config = dict(
    d_model=320,
    norm_eps=1e-05,
    qk_norm=False,
    init_std_up=0.0268,
    optimizer='adamw',
    weight_decay=0.081,
    grad_clip=1.0,
    schedule='wsd',
    decay_fraction=0.791,
    doc_mask=True,
)
Each number is 500 + 25 x the weight over its row's rms, rounded and kept within 0 to 999. Layers, rows and columns count from 0. Numbers have three digits each. The size before them is the row's rms in percent of the matrix's.

# layer 8 MLP up, 2560x320, rms 0.0589, rows 11-97, columns 0-79
121:513485508473497546523494464525484488497465476459496507522470467498539465463515545515505498507463500502495493521486530503489466503461515514486459547459490501487492519515509478508494488466495495450486436455467493493493456452492446535522519500
090:529469533530472470496502516541471501500512498508477514478467516514466517455517500460536522523541508492501517503559496501460511514503518525542493479525524524528535432475487516484482480513542507512470544519493512512501507492497519497521480526
095:557481464512507503511510491533482563467451489538503493508500497492504500489530550500520535512505511493492505510483493486493494457496542523540473550470523502507492490518539487524521483501495485479491513457485506451502482491481514506502524500
112:500481453516482473495499480468434550525500492476472510497483484512510482495524512482516527504555518518449499501555505524485492489519514500526531502556522480499531461536466540513472491460521470504498486535477512468496486506488501505498508547
123:525507519479493527519490480512493514505477471528492471517530458463496535466466476466530494500465492535492528556475521520485489460498505514490525510475542458520488519526543498482492461475487481485509492530499479492556486494469485510505496494
121:528464421522488499495488502529449523509509517512483527506530518528496486492526517521481527447501523478505479510519486458459514489476548513496509523491504492506468498479513450522508525501508494470465499457460517490502474456494472475449553480
108:493528493485537514554484487499496507498533464514474504503537555490509494480470507552523534530463466515518475492528485500506527463463549455550483512454518478458469512541523499506537521501512483532499479507486477491557496501514534520523523514
134:534519482498509497513481528517512487479487494554509493493470511531498470473479535503478481505475478499500479509481484544512529510533504514481503558460474504500508498508467439487484507487483492466530509453507501481466468545472511508545496492
103:537490491479461531520448502559491502509443443514541476484512481504491522505499555493485542484499491526503497523478494495469528482500481528524506536478512492502476499491528489449521443494535487477518552500516523478512540512473482541483509476
098:514492517431441515527478509498468499497478487501475512462505473434513490470523554476511517501521479504523497534498515453472479485473489529500501517489498445493503523527485510470502476502469458485483523470441498480499502469467465515514502481
099:531489513495486520533489522539451499506476467521536509474507494482486467524464517527522503492491518497475464499491466503492514490501491509513445548495524480490476499525490497480504494511511479490510487494526498462469500479467466500512529512
114:495548494494512519503504467516495483489480497492488489489507509509506487485529473505529487480465501510508513520476497525460499485479503531482510515500531439537492507503511457537498494453488489466506505481503474484475496497487502492494539453
102:541472512498446459492484502534484526497475504510529499468469476505518491543476549496495512511543510520497464510504472480499517487494546496508473489488527477526505477552487514503467501536524470484457541486496521470486512512467448509460548514
114:507465509523511497580487490501487570467494475506525524485473502503542444490470513523519509494529490511474454480484488532532488458482513515448488508460506524510482493520516545469501506496538495475493507495478484481539486493468470497490518533
111:503462438513524522514494497478511492468496496530490489525504484501496484512487486488485507492512530473470532473520464485500515498492541517474466529468508483517535498459487521472450510488500477471543468466454547475456513537489466515503521529
093:556446492486477494532475505545479523480475480514499509471519450494456476480499508498518525499537491514495500487495508461490563505510514538488462516499527486501519480501453513501500477515549476456481515489487524470507503480469453480496523501
102:529484494480439458526505458529476541497459494489523459504513481490511498485511501481517515502502483494490521501528492451499538486495512513496470533504532500524488506486510500504486519509577469454497518442479516461500469468483486518476492497
092:517510514497556503498506470527470532540509521480546519457537536472516445529505505543521492464500556492437473440527474470520520513505483494500460515530481487538521472510466478569418513549497490505500501470526529503509517497478508526499548502
089:505466509501450469494445502539427495505483495531508512511552443481504427452525506500529483506491476477515482482481514480499490501465443508467521519489514439459488527489483488488488481511493489487458552528503527487528472505476475459505496504
103:546451493465502498499513494512481528445486480513467536499503472483522475479483537524490500450552509503516464530510509489499479525506516546491488510483562495516476519533503487473515463553542484476437489444511558469497491477489478487508497523
121:512539489482488475492511525488499477528481479562524480512534485536498527484525486452521475552526522458511508510546508500452528470526506497501537512553482496517520468510489491499512439538517494508514487465507508472537530506492537524491502543
112:528492514449465503490509504509504516518462501502525519473541502479552486487507499441507530491496505474496528500487518438533454513525479506526501528486537498458480532566494497461474463532514483498443478490489500495484502481499514461545492489
093:599470481477513527499509491502510529447499486495481513480486489509474478504508503458489473490524502509495547482483492520531527519511501552479486576500521527539503479508502537494489491521516473461535509503468511468472509475475485512505486540
089:552459504498443487511486506555465519490463511494524516499492511472498519508489499500534509539518510524498492532476522467509520521488498515511454488525513502495496517566508495472460500477539470460450518530441475468497471512493456484485499499
126:542528512461516499481508489502489514474511499522490504528520537501487500487502476494509510442509527545485484524525515514522497519449493512476502488504523522499472496546539460521481477492517484482527437497533503480517448491482488496482502529
111:527481445537524494556475494501473492501477497507502490527475471489515463463462497485510480515507472506462481494506513540508507496524499592521458534503524515515486486499518522440492477470491497462519475478492552474534492546486457500486516541
101:531509516477515462513508497498493489500442484495505518481537487513519479472492531497504500503495478494519529504496523474465482502529483527477507529482529546519477479511503505467527463526527500468523506482479538454475486512465532513536496526
094:581483494507464513513522536537476521509473463531501542493534467488479489526527511519525497505522508480497508519508493488513515504512503531507505514520530478519543467533536485476477491505492490472534514491503486475491521485474490469502473515
122:490490499517516514545481504520502547446504491497502474519501476469525459518519536494521518536493507486502465509545466473512508486449537479476459480499573478530504520507517473505482473540484484505553521486490512483522460489488487526533528526
107:502507526504480530516526521520497499496482530447469522488525484493473517546541487483496523523542524493477541502527545470465544503524491507506459470501562515497509468555505456517569522486506486503524548482529505467461519507509508462528500466
098:509506480508542506498515476503505503497472476531503485566487501498503504473498515476537501545525508485524537518525494510487509470519549503526522571464534468515518497500516523465473488535513502502515497460457506479479519528494483481507500558
097:525442467481502516506514462541485465512509503492487510492481495478517477540452545501491497507523461525492521550492502511505554495535496513550528520491497514484520484472498488522531513465491487461521515464490493475531496510455489484468480510
094:550510458499503540519466471519449498427442457530513485498517481515508467472513511505520528485484498505492484507487489516464507498516489552514485504456524461500483516473523497455502501496539484480473516493507472469493488507466473487502476473
121:520515496494528537568497486535466486459486489502472511526510533540528495471482490512506496546500455495499481529531520547508562464474527493526539509499513532499474517509527500531507516479500489522488494517502483478516451516481513481534471539
093:559494506457502519495480522517498511458486474466492506471536481506451489533496526524484485501528503519481490502500503495456537508550514524534495527511531515517522486538468483510503470534539473484532496464548512462503526516455502549524482516
128:510539496476509464509519506484465524450479493504492495466536472532480436481546525498513499484466485472523497535518512473444474478505490537472422528490503508486545502475496538436538427474514485477483517487490541486466459498483477537494512516
089:548492466461482454506470466535498519479457457501538507487538491470521491501491531509513549503509491498497517511512503510459494489517491550553473524521527493525480530480543508495526498480508461471506516444459524471542485511471500521506453512
104:565491461505488468484468503466499511493485498484464517494523512481469514497506538473541507507503470469517484496481502486480538542497560485529519521486490509529558462505535460480513473498550476467500475481501499482480482516465512507499496495
123:509504484517485458517548524486501528505531460467512489476489569508498462479525467517534476550505508463497497526526522462451484511475463536515475505534494482570495475501507522505509441456506470430527499490449529490489465452486497516483484534
107:525490501501485513481507516505454530519477467517518530507499495462530495527499505477502550489507506482534446524500465448548518500512473488519502546518563517494484495519519507464505533513485495475488508494457487508511471504501473503490496514
083:579505497462475476497488502501460531501490512530505500463498500470503497507522531484527513484485472504504506531508473470479505500494494519486460521466528530514471526522509467501520489546531459466485521461495532471513507478475486515515488491
100:496504474494553502526484486499489477457495480461533518484492530493491502479528502540456476480505522530441486491464470530487471493494500471499457485510479528470580541482468505518523493450541487497444463496524514492498482474496489547552520482
120:531484520511505500509512475525486501449532477520504493500522533485459492467480498564511522494476498475472443496531476492509534479436541507540500516509494469528502498473496479495462438509469493497494506507497541496507472514484492495472482514
126:524517507465541511492485507495518567466525524496505532480548508444516533505501478508518530523467533484502502528489527489534506496480519489490464487474477491478489522523509504550482447481523489514477458492443515487509500454485519505496536485
098:511532447505455510499493505472504558458514481510485535478525515523524524459525543477490483503526509514482484532496526463477457468475484505479508505488473443492520518531527524479477449491525472502480492502509498479490456482466492513545484496
116:525538496461528454522536468504535482496480454492509470483492521504505475496497478456545553539482488463496530485493530504447510478480535548530496572522515495521523490467497542490506519501529482508490474475490527480484460516480485536471498513
083:548477504514511454527478498513454484477497476463505532499511517488497499510508518519475464513479513492474535497505509524519518506494529478509504515476484491536564472537501549533496480454558452489481468517516469412518532529411489497493528479
100:505458451516518502506468542481454478496518474471480547465503524530528491519502490509515459509485492525513485496532512498459517487507488518516516529531502497529521533512521474485509469485507471526529513520544493483519506501467498538534488511
090:522474500478468488542470494500481470468457477543488493469509479502524494513523495474528512514508471499508539535535526493447502479503492532510509501536563461530493501502511506492500450477532456479490511516465511455531529507445492518490522478
121:506446530500514543524519512518479510528475512508547507506503515438455479510525511510513546535530491501502491457534529492454479488479499510496504542537534486491523477529475532533520502518532470479510478497472501484503545554506491512462503526
100:558515480497523475530517493507483517488501497496453515455531463519525466494475515470532527502484483485510504480508541482496548474515543501510490519495501524535490475530526477472558495526527478478530524431467497468543505516476477511508501496
077:548483484494470517493511462527449515493469496526494513458519489490497439529485545533492516486544462538477503528537483481495535498513495509512445509521528479516500496506500506492508522506547468455500516512484483477497512503469491501509480473
114:526506544454524467497509482491494509493486508510498487494514498511531502505486487459491568467488508472500506542533507487502490462484482491537483522521541515456509499530519496530464476485536497500503489507474472483496447447484500466490477519
099:507487515549493459487511518504477492484490513525550573494509494513476493563514498536482488479517492507484465495493491475535536545515482496488443486523514491511481499495497489488471511547530501494480490526484506486507527498488498486491520492
084:506493528469465520516475458534472504476440456509520484488474479487469445512484526491522536494533467526493496493479483527504537502507493496492459480494544503502478496474518515476536526515545485440492535486508491466491476475480464500476487478
100:528493480500486550552480497528484520517434462520452553486501455503518452530478512514521529537524489526533512508521538468459504486560505517503484525493554524520509523503523512453548491499501483483534532445511542440524474493477480487492471491
074:544508509475467517505479510526453536481438491527532500488519482495480477487487511532503536473496477502478488506509512495503517501507478517499447495526524519502462488523486493478501502474523462450497539482476522455494486523464480496493476505
073:520524515442480534509481498513482505478475474510531505483499484436506469518479518486486537490501484521487503513467516519501518511488548503488486474522501492542511510528469495496519496501555463466518535482521530463487508500475486494513501488
046:522490502482521454483514475445504504566478469509502515518499503504477461524495548502470498463493529494521446467486510475498516535507445466485483505505520483499517516471509495510510550536508519508485477523471508512506502470505510463528529468
078:541479485460466516529487492555445493480466483486482494477477495491497487529483538497473533490521467518451476481524499498477521493508468501495471516516528498521462504482503495499540500500550473450497556490483483462499497499453505513501472513
090:512436474509505492509548458573502464498484477519478502481519475471524452489472508498493524472547490473505511517525518487538543527482477534522460488493512481532517477532455487535535505495499506513499472486481528502553503477508458486478495517
090:518490490475477538559499484530466508507459485524523513445510486482513472528502543509537514505519523503516501531492469495481526517525515514467531525477528501523511524515527480465510461544513456445475522510500510458497494513464480541489520499
113:521498469488537522482476468473503481478495476510468480511497520485523473524507529510456534475499462499485487521482508501492483507473535492490506558528512508476510457485503520520474461467524496487524448483507480493461459493498459524502472502
103:535501526455451478536512516521500518446468453504522491452480498501525430500503530482527505484494477498496450515501475517493492510502451525525508511518508500497465525503514540491493484542517476486478508462503488481535489496475458512502506511
098:549497499440473455516469491526488502489497471524488528481515500485499456488503525526503519483483505509473441501539498483489514503497501530524536521512522494513478540527499457475496452484495493465524486474496516470502441527472493516506552525
107:513512510482527480501526520486475504485495480543517505523528535468481466478500501571493528529483480466463501527487541476511510467503477483531495505484516523487503484476501491506531461484510504517530539523499506476481516525486460479478532519
103:532508521468495463519496528514492499466484465499522518499518463481496464502494505518515543505501457513483482524508462503516507502498519519517521538497511447491469466531488510480523458517551476476520479508488489469522491502468527464496513503
115:515525496463504489514538515500493498524454463471457522508542469461474484486467478513532499549542450480502484466506548467462506512472535494492453500540544484501529498501528467508504501487540472424530457460534483482505508476489502498520466513
110:492486500532509505509527480504509503480487519519482496516532512476476470472535483519545534505469507477531515487541532477476489478509478515509468488475519485528476536471534504509533488501509488491476498457503538492540526479490533504514536487
105:559494503457468516523488528517502497496480447463499493493504501531459474490470526484507488508494440493506465531493494514497547499492541501552531503503491538495534481495557493482507493531527469472531508452529484477521484483461490515516469496
110:508462476462521520504527530500503523526498499469496523511562500457451520504503506512526496554526501490512513461570553436449535493524522510489496501478513493511519520476469480504547514520517470495517544444509541485483545494498503494523489509
096:560468526497484470506497465528466540504500463514518502503498500486500485505468507522503487469488501466499471501518469505522510498495523533467486518484547479548470519524509451470514486537503490420514489535500511473551487516446505491472481512
107:510453458501470545523501497509475477487530442478472474478494488505525482519478549516448510487528482560453492509508494499504521491535490545515521508515514511502527495480467521519514493520495478488485515479484482488512471501471484525491466493
075:552479494462492505520478498503464520485471495511463496461498492485501496527480543501476518498517494516464512508510481478478517488486492541505465504509525508533445492531525469502537476524555464470503569475486501450501492490461499510521500508
078:507511493466451500536467497508472532497464477525510491455466482480538486511491527485510551470537468537504510490511489464518507474518466520492447512537521491525475479529502525459532513517546471463503553495480490457493489499453484490501484509
097:514506515476471494489491475490485490436469503511514521486548506476460498486512481531491542505518499511513479509490480451548525486478497493496490506539548469536515526483516521505519498496547483457492511514475513473538525484470505478449527480
118:520505517498485452477467469486528534466477500461525505464501470530519509500518459487482495485504515516501561528480517494460495505459549527493457540523498444509475506574507515488472447480552502489510501467502518494469513484491452528503546508
108:521497498493484488465540480511482485522480505462500495509458492512441497528527483487544507515480478447482506530472532523472553538468517530467498537519486455542489485465501480504536493465539482467521546463527490479472514503488470460488481487
115:515503495466500459533498501490524475524447502468522463450458496518462469547458486479510562494468478536498493521493488510486539515484509475532494527542506524499504504473518545503502508471515483501543509498523517468513502537493474492469506511
098:538498494464481488485514478507488504475478482521500536534517503450477467510488505467550476515539498493526512554513523494505506502482476543456507482462502480478523509520495493494464451519524477486484488527530535466500473450455474479492491500
079:546497502457456479511476491518482507512444474512498502499523493514458455531473533507507500526537451538466499525507476490454529469551489529509471518499508495493494492503487479478539480520542467465502534510485507467475512477478482537510487512
082:523500520482474545499497475533471521490469446514526506478514468477466475497474543488525523458543490508476502508490507504493508503506517544511480542533520475513528495507479479514489486500514462448504541490523484457503443479467480486487510494
098:518482470518519481466526485499496481470476474546534497553472512498524487467472535473517501526496499493524513514471547524507524483523507489493492577482475470536535476504539530456478458457512506517528491478484498493504506536494451499505474592
105:509475492500500474562523463495478501506532457525490476528548500470484504512451469558521472518510512468487507498502520533525498492477513532537497500493495492502499515466523490522447501501523482502514446552510519498540459477493480486488503497
107:500493465480461532485498463488485531506505494507508498536538530505463489421543487521530510559535527504488514461543565484499523492503481524463506482481499473480541548503440462540504502497488473477490534511466516473474486501505520492515490514
081:550494513433500485541531479535482514513458460514473475468518507466506432501472500509520512485515490527502538488550481477480549481523509540520468513534541477547488517482510533523485516501495478452481530512512523464478496512466493502474509513
083:543501486467477487527440485499470523478481459516520492501509513468478489525472529530519529502524481529498485534498482519463521498516539514519484502512522472527455518501478476523510493533535483470514547497503520471486491499467502534486476491
# layer 8 MLP down (transposed), 2560x320, rms 0.0434, rows 11-96, columns 0-79
121:486485497487510546473535520515489518480508486455519530486511502544485503514551495480542478489499491492525506466521480490532526492489501480468491526537479524487503508497520499503483544493501510497478466528488468473498522465475507533518478442
069:503505460538519495500481558479464526494490527538464505523504481486567504475492551518500474524470493472536424492486533513551511524540492475455497512486495496525480537537520508492473476532479429483489496470518478500478446504472482499516546475
095:509493515436478548494452498519476505531469508502511531507512510549497450497526501541476512530504522519500532470499494511543504478508542501493506536455492543465484530494483474493503471477523510546490537479527460495488476503510516459511480496
109:461499520511464509510498505492518457569448452489505522512523497445487541489520521552468492498493487495483488471482530485497514499511487481475482481512483579474529460487458510501561496536466468472509458465504489447490499506481496470449498498
107:499457507519541519498484477475468503507482505500520502523501523498487514476479518499499476587524494473515485516537500495545488444555528445498464475517533554501496500532483494482517503496504529485497514466530503495507523524499520503438501519
101:479471468479509495469551496500559497498525516505507470492493489486468449499525502519528502485500494470519534529477504492486457504470502525469541523499501478457540489511511503521527523465489503509475515517499510515525497471526478494506459495
090:506503512494486485483483479522514480545440517445488551467482508527514448490508560502524439473485469443555522486518520511509531508492499568462494484480498517509548549500477498471485474532469495456500513480468498467491511548488451487508509486
142:531444526506501522475486475485505485508492511519481496535513493464476528504529533511449496508526499521501465488527491519536512548489519487537489532487492539479506465525485512504500521518470544483547509498481483502518545496509478521486499510
085:508506467497498477536468491524497496492484481499504505509477506505479538494470489521485528527497504524506541471483537471484494516509492550492532526436496463516426512492495490478545494480474513477525522504504506447537508561448492477491496535
099:539463472459466559523493558478493496499483519497487482510483514497516471507492477499495537563506488515512477530493516463482487507477521521477483474499556523460476450511530516508532457537509459508484503483435498511451477445493500517508497469
063:523470482496544516526496516487485497487504482508526523518430500486508502527456521506477514487497525511487439480500498461492515482521547487517448521473483587485511485485456495507544477507478479449486465501488527451502500469479504523458519505
103:504488520532470512522509488463524521466513504499483490514480504513492510504517509465492546455506466567495502493523470538493512441506505471520522465458477506500493531493476514546501535488513457491499516464527473469518512497468513518512503487
112:505434512480468531514498477497478516480467546504463514500487452473530530501452542483517563496522493549475471449507489476519521500526536527509456499496561498498438479541515486509508527487515513472517516454517498499503465485512465500497507488
104:502525507534553495510516455539498479482506537553503503505474509497490511562515477479479521515455478479471520521514510517493516497496512480525496504500495496507476485504478485514501490501501533511503541509478483474477461528491497490538489496
099:501539548548439464463472508526551540488477513495478509509540521481509540512501464525487516467494512500499539504502487494528446500486497474433491477527469487507496475542492532508488490477461498460527478465550547472523535457488497542449494446
047:552520509513525530510539512512478520507508545547523494515468505515509501518537494488510501512510540512539476477491506447514462513493522537495494487468551521495509475500547489505488496506516412460474468474511511487465503493451500509501494511
105:538501511472474535551471510516498500514474506487454505472514517508478511490474505519522535470515507506499445493501514477514517541499509507491502485520522463551452511487483470511492493483533510502517534460505497502521481494495479478477504510
073:462503493452489530482483500495500485479542507462507504524471437507489509524540486464475522503514514502488521536486528519468462498492495492523521499509538503501482488472524482460527508497501466501469497484508509496485519519462493526475500464
094:526509489517527519491520480509516539498479512469498510499497521528467516494471485491563495497510532548510425517493504480495484524529491520505475479454530516516484537492502491502443503532485486507485464558525484498493498501483517506496466516
090:507451471483516505501493522495508475462463508472464534488492476503535488526531541480541552515477559520516500482539511464519506502493543500476554474477528504523481489527454543483492500539555556484444546475500472486487504523497474480498516526
106:503481457538522544527512511464488529538537529494454515477490481530479532486488520518480488527506485543473455518501512504530563529519522487442499485499523497503509492517512453530504505559471482510484529438541504499519546518485503477501460496
105:492487459511514517493494465504507439510525533517475500500480504509483510493513511488549492510535517567494522473479552523527527491475483470511465476525468533492528503493523510482477546514510461483494484516492499518468509540510481514492473449
098:527506538483481564532462478465486540500541456527535493506491503502509523521472541495507486510481467515488523463505504525560508471486530539529494481466532473496455521503517515498474509481482490527478524499523507470458469526475475523511470491
102:519484467484488505529467464539462531532485544526507520509551487466493472490505495503539501556519486526521479508503513478469519501491474537535447497515552496478516504524539514509521482544520521493483502500469508545484502506551492473497521521
142:486522511472510529465487449534517517494427463503493515526527505493516490478489518530506516508523537513515486507509502491521497509480571465501495467467509483487486497590519457488481509542517531512482456518487490551516441538528514505513506546
123:524520507468474511538500541465509493458483519448495526517521551528478531542485513519497491479524501553469507487546443467504499487518499517521464511505480558529521492521486540476497472494538491508503507495513501454489492481533503534489503492
112:511522505444467502509475518479499510504523492463482495514521503481449512487500533506499479498468535520485478491492499484488481528501481527481490516506482507484466503507518456550487486512499524527486537476523492491491456535489497497551506491
110:539457503469489563472481534525463547535472502467508506488516483448486448511516504548488520508503514491510491524497549500505553557493499495532423506488496523500530470514472505478476500492490516500504545510506473506503518501513502476509499484
116:497525525535484461494487517491544465481442492527517462488530471527516514498519508486534506506494525486474504515538473518454491506516522499540506520541489519522459535515507461478484453467453459466503497468525509466476487512504531532507507554
102:462535460468489466476467509495518501515507497494459478466502485496541514501510513515504492476433519484520491495515483536483506510466538492495497483515501519512490505475492538540492462478464489462503501479518548520492476488550517543545520501
083:529508522473440502496506482482525474511515518461463511392477482507496515543523489518471493455486486542487498506504514492491500522524468504470481442536480549506504485474500497543507506462494493469519521501503466466524484456450500501499505477
089:498534517516511519471451505519497476484471493529501509552496502485512481485498479486552502526502483521525491478506472526507513487542493485481480535506515517480498504536475519493510451530519466487504497558526485486513521525492499538531545550
089:481500519484529532489525513468487463488496484485531498438508498514483508512531548500519514462491472531499488467484477464490562534549496516541498509508487544460501514463479520507555510547510505498547509507507511483492503500475533471478505504
111:527453534502443516487549508509511536524507486474494523521450505510516479473481530502483478478494466484483506483502501511529516486494469489496539489521490523504494547475490469511501526562519498485507504481493509505509533513495522495453482469
116:481514497455489506502540504458469539530519479441507492519483475493488500459527507523467490530462530483527476537511455483504509549480502510480482483467495514450463545491514521535529485544522487499458524484509515487492490505489508498550536458
155:505480536481466510499482457506507486492484491500487519501490472437502496496466549542511473498513471466560474508473515489527463504513487539515481484469534497508490529523481490500517517505434506474525494520533515530501524498500470456519458493
087:575505518478456534518480462513484512518468483505497465501526490498504520494504544491453490507521535534493492490507505493527473508562533513532443519496507520509488499497515479524497489492531509480514483442534538537492496501480493509489465496
113:534508488493525538466505488508501502481515523476473498503537510495481528489505560504507494528458503521494447512488490516546474529433506506516479497500532465495484463507551509498464490480497523492455532457504505536493456506514478477494508504
128:517446504561487510469496466508522498471508507499462461506451478505488485448464492493526496516510498515481480513489529486560525466490495518525497493474529527514532488482469498502501510506542495538472504482471501532497467501512467463473507490
103:478529488493482492504549494469520464460465496499485508531494499507542528484514546502485499497545501488542508490448494489505487499493505497463479483513473513487451479491527480456522477529491485488476453521485475498503488487492480492553539507
092:543475470477498556533509494497471496509503499513425514476514469469499484498517552520520565514514510534487482485512521490474516527494541538510478519499535527534499478485524471520518488494518515482507515493519515511472468484506502465487533504
091:538507504524502520491504517544463532511515487552460508508474471507528484484524478452526499499534498458525489511534533468489500538495531525483484493466502450508446475519522494497500529500506534490508488485469464516462529511498511480510482484
116:537498552502551476490516504501519525524534514475510498498501500478501478512518505579516508507468502499515522490478492451555511527469543449537461496554510510488518492505463483543486449470501487476493463495509520484483512527500525515510515530
123:545514486534513488492510510504488536472482487538513507493477469521469448532521494493478509452487522496568507497522477460497483462500519469469520518469520519561491526504491540504471492478439463499524468462518513515507485500518530510519545468
088:569474510495525506500489522470482490543527500514484505444480495550484500522489472488483507488550535541475509475523507497482550525479550506452470532533545529547472506540549484482526524502525484560541501470511507488489563493504495456485493499
125:556523521487449448493484491496500533428526488457504523490477497491505491518508491485500478479489490487528485482531478477483468490538481489525511478470508432506519448464526476485503513472514491467509478506503491471532513499502533500543515536
103:472531512543471483505489476474465526512524525507478512526496495535488547446523548486515497515466524507463450511498495463468481511466527473470487499549508484517488486473527477490502477478464529529522541467472472518457456508463535497515533500
102:517516522515505466534497498533496503507504483514519514488475516523491462549473479474500512512470462520484499527481511514437551498518516466476486496483523471549489522511502480521511505489498512503532477483558475528491517523481502490481488478
097:490532535507513504509511502500494466532492477505496497473509527495527525555486481525512540491476518539466506491482481522529503502456471499518488446486515512471472487475521499487497509495514479489504514542479504534490477502470493514540505452
125:493501495542533462485515448497514546489491508492485480532490474489513515459459480532527473510479488484466526492483501504478437540546458521547515534467491481461462479514528512510481493502502477503508448506492491461487487455493487512539466512
107:503490534439476493550477485494491539507518504504477495537527527470478506512534517502538517533485525527523497511487501477526521519536464499498486467477553523517471509506551505544450489533492525468478522491515499525505467508498532493544489493
092:547498505453470512536495509506420518534457453498482519500508493473507490517495579520524501498499482499489446511543524471478490487547502527488479510505542491515509507538536489507509487533525556493490540478523523564489479505551502496487487485
106:510498531493517463508498536504487530468493536471453529504500481478520507498491510487502539511478496486536493514473517469455450481515506513529517514458535527530498509498524512507483523472503491541495447509473464481478441498502497494496495468
081:524475494481519502529488470505477523520571554483436493458519481496475488526502461449512533525468513493497538486542479504499475502503519512457515510485515515509492481493502481507510495491530488499482488450504506437481441483484477525513475460
100:516491496497474483561480489522492521509478487528511480513491472497488465459503538529562550509466466539494455478543519498439525473539505544483473494504540497529472507508510494487543491507533559488486524459473506545522474488513504532476491513
135:532469440511515541457491485522501510466491513463505481508521510485540501466540506481474539505535537509519516468528500453501494490498453469433512491541515522495472503489504523475509516466503480490481550465495504487472460476512487509471540513
085:544477513465467538560460483520461529469463502509489517499535487488512498526516562522522563505491519504505448533521499476464540470503520518503478480484475481491491515520503491500496462530541554499537518479506490562481479539533483513484501504
076:546488513450483548556479486515472519523488465507510495481525472484527504526491526500514535482516480527487451534530504483473480508527539541514489532495515515508486481529482497521504486502521547498500547473506508540485472495541501508474491506
028:483509445504439533493452483534499505492506523519504496492525507471489502555497500525491499526515469480533514540486472515503513512466492540525537467466473548495499475449520525501495441480507482502510554486523517477549483492475460510518491475
091:535461506469490502546488480509484503500467450536470515492500480469488469446505535499535530501510493507499467471548521492482528481511493556490487504508538482527478506506527502521524489520522512499509558473468511535502503513508505497494471528
076:526532497475482495516497519479480502482497553523544511484463479527498512527523473501522503531504521498513470514474482506504492479536537479485541492436457513457453494529532520456530509498511425506484487526527467414489447498464531490508508479
048:552489499478477538487501481476524489460467476494498491552483535533466531500466489531489489497485528564520481506517480537493476495496528544493496538490501516493515503484483536540497541528489487508498499544486511428469482526415473517493502442
116:487473513505540520517483502512539527488490478496514526470518467473485497467503522488530536483506483462494498485499470498462475518519519499492548570550515517494527466504530531502515493491480507517490477493496484490487471538487465469481474500
114:504488497479463474546491513478496509494486493539532489498513482511469477515499514513514533534505495513504451480523518507456514506497484530480483498515491503529460512494517489494501462482531501481519517461476500471487456501455521491522479549
115:522505513470484481482467512493481503535501485483486503512501517480497485519513541516532534474506513548499467494547479511503516523507516506518488531490474519496514463517519484484484533495513472508495513497520503481503458488456522473470542528
096:515515498499519473516531514468461521570523491511526488488479534459474501455534461478515514505485508478504524499473511532532488486480514462532550471501465495477520494471482510492505462434546472493485483467539492503494547480454505513468499497
094:497532508546507501520470474459540482484462496550519484536474514529535523483513511476465465467503457496522518493461474509513472540461545504513517488518493448492473496486498526467496520513480489496503547465492491546485507513494450488488506492
120:457491522508454433509567479479553542498510483479485511471511503532498499558475501501459481479487539508527509475502492443527538498509529533476503507473520497502481519522482488507560493521503489496535525485520509459545523483477510504498535474
105:503438474538515517521527525517499522508508542510503519512530512445469506491506503505522544520540514474516476530493502441502512473504475488478541514471526531528538532544485550482519521499489478503527447431504505479518486477491483507511509472
118:524499458509517506525507496515474477490484479485495536513486493521484493521511480496505514507476494485512477504485496475508546539473526504500522470474493491515539503519521482492510524492500490464458506476510519488488448503465501483500485478
115:512506509528513497530495502465526493479463499519506500472521536484535566519496458519464525460477510481479497523489476515540465477516545489490495485470494500484508514533513497489493456461501473469490470472502526507521459498530539503532533476
094:501480500528445524475531484507479519493469480554472478510467543492485466423514492520516531523478534470572510533491514500450499476483490526485493497459518475490520489483502485502500447519472531482537536516471505496448497494498499505504504495
108:472551487487496485491551538509495485493518470498501502530498504472521552472524513515474506476491531510513459517459477490534459509504495498541508484449529518523548486490537548486523465487497480527498514498544525524552500544479485513484504491
083:538463478426468547531503485505465495486456456521453517483471493484490487465537536499517545506496517532492473485539520485488520504502495515477473508500539473516478500507504515509534481513528504475521567466491502518491481516530493494491468524
093:502494532501461512566497464511483528509467455515474468456494500481510465482500519505550549457493505533487452528526511476482498488511514540471502494510525508515482472521504483497506477518518545503493547500524494542475449488530503479484489544
103:517480532483504505495481492508484521481455504543492537504567464439536512552478528527511565496521489471500430469537495470480501462501494532495520521515527480499462506546525477502478501512556526485540507530514537529497473480518516488483502482
111:486486493472467495508485492492509506519487458498576505473481476496477472525462509521496503482474449494482472514487509507536541535488517477525509506519456465478505508469489504515520519475513515502465536497510509487460492513477479447483532493
121:475438485521555517504490508479498470440487515502547453500466484498498494484483454487489514506561488528428533513532479493496534529516517484551467506512499551473489465516465513483487482475490480505556515476523506470522499537479474529472462560
108:496511512526504518499500486480530482536517499521558451488495539458499482440497508548511482485509469487465508472512506470508430475468440529529483533519511432508485493478500526497515479534518486525501494509508507481518489505492439494523509490
095:543499487473422510524499497501456547472504550512493465508562522490497512497466550478520512523484504493541472565478542470503512509527431494486499473471496458499499494522489495499470484522495527485489544502501531530458485515511464488517489528
082:519489504407506503533497474536472493499456475468481522469514459479484489490497556518532534522504505532491478475512491475487529503526512516512456506524522489514506489500495513525496494526519526478480541485480522551472460505561500481455499498
080:538506564437489498506493509539469524455484501535510514502588477532471527506527528486511529546515505544496479513511494472479502485473479528501441539476466506498469457510521488506492479539528516520495520485497469518455501479491499501499528481
098:471509515516506520473469515502487486501508510478491489466535528506480498531555505490513519485493463553499496484516471501509492465489466495518525398524493518485492512470484491500508499519515502506467498541515519513474515496510524533493512435
093:547484494536497507463469524503517480527476522489477495467484495507536546496520589476499494511469485496466500504517505506527487516496545472502527491525483516502521488501474524510485525479469467500491528483528487470512489504489475505547506527
109:500489495550477519501509467481504499463503497488517487469463494515498471488529518478488534504443499496500458523487478527514468475461503490500483484459485472514496452473520521445477484471513478501549464504514494453491496534559475532491494540
084:503519531454483535485513492528484515497510489499497474465480473445512492472482518518524507520496505534471493458563478485511488492511475512512502484524530479507503515504504470529507499527485548512505516481501508522506470477500468495493516477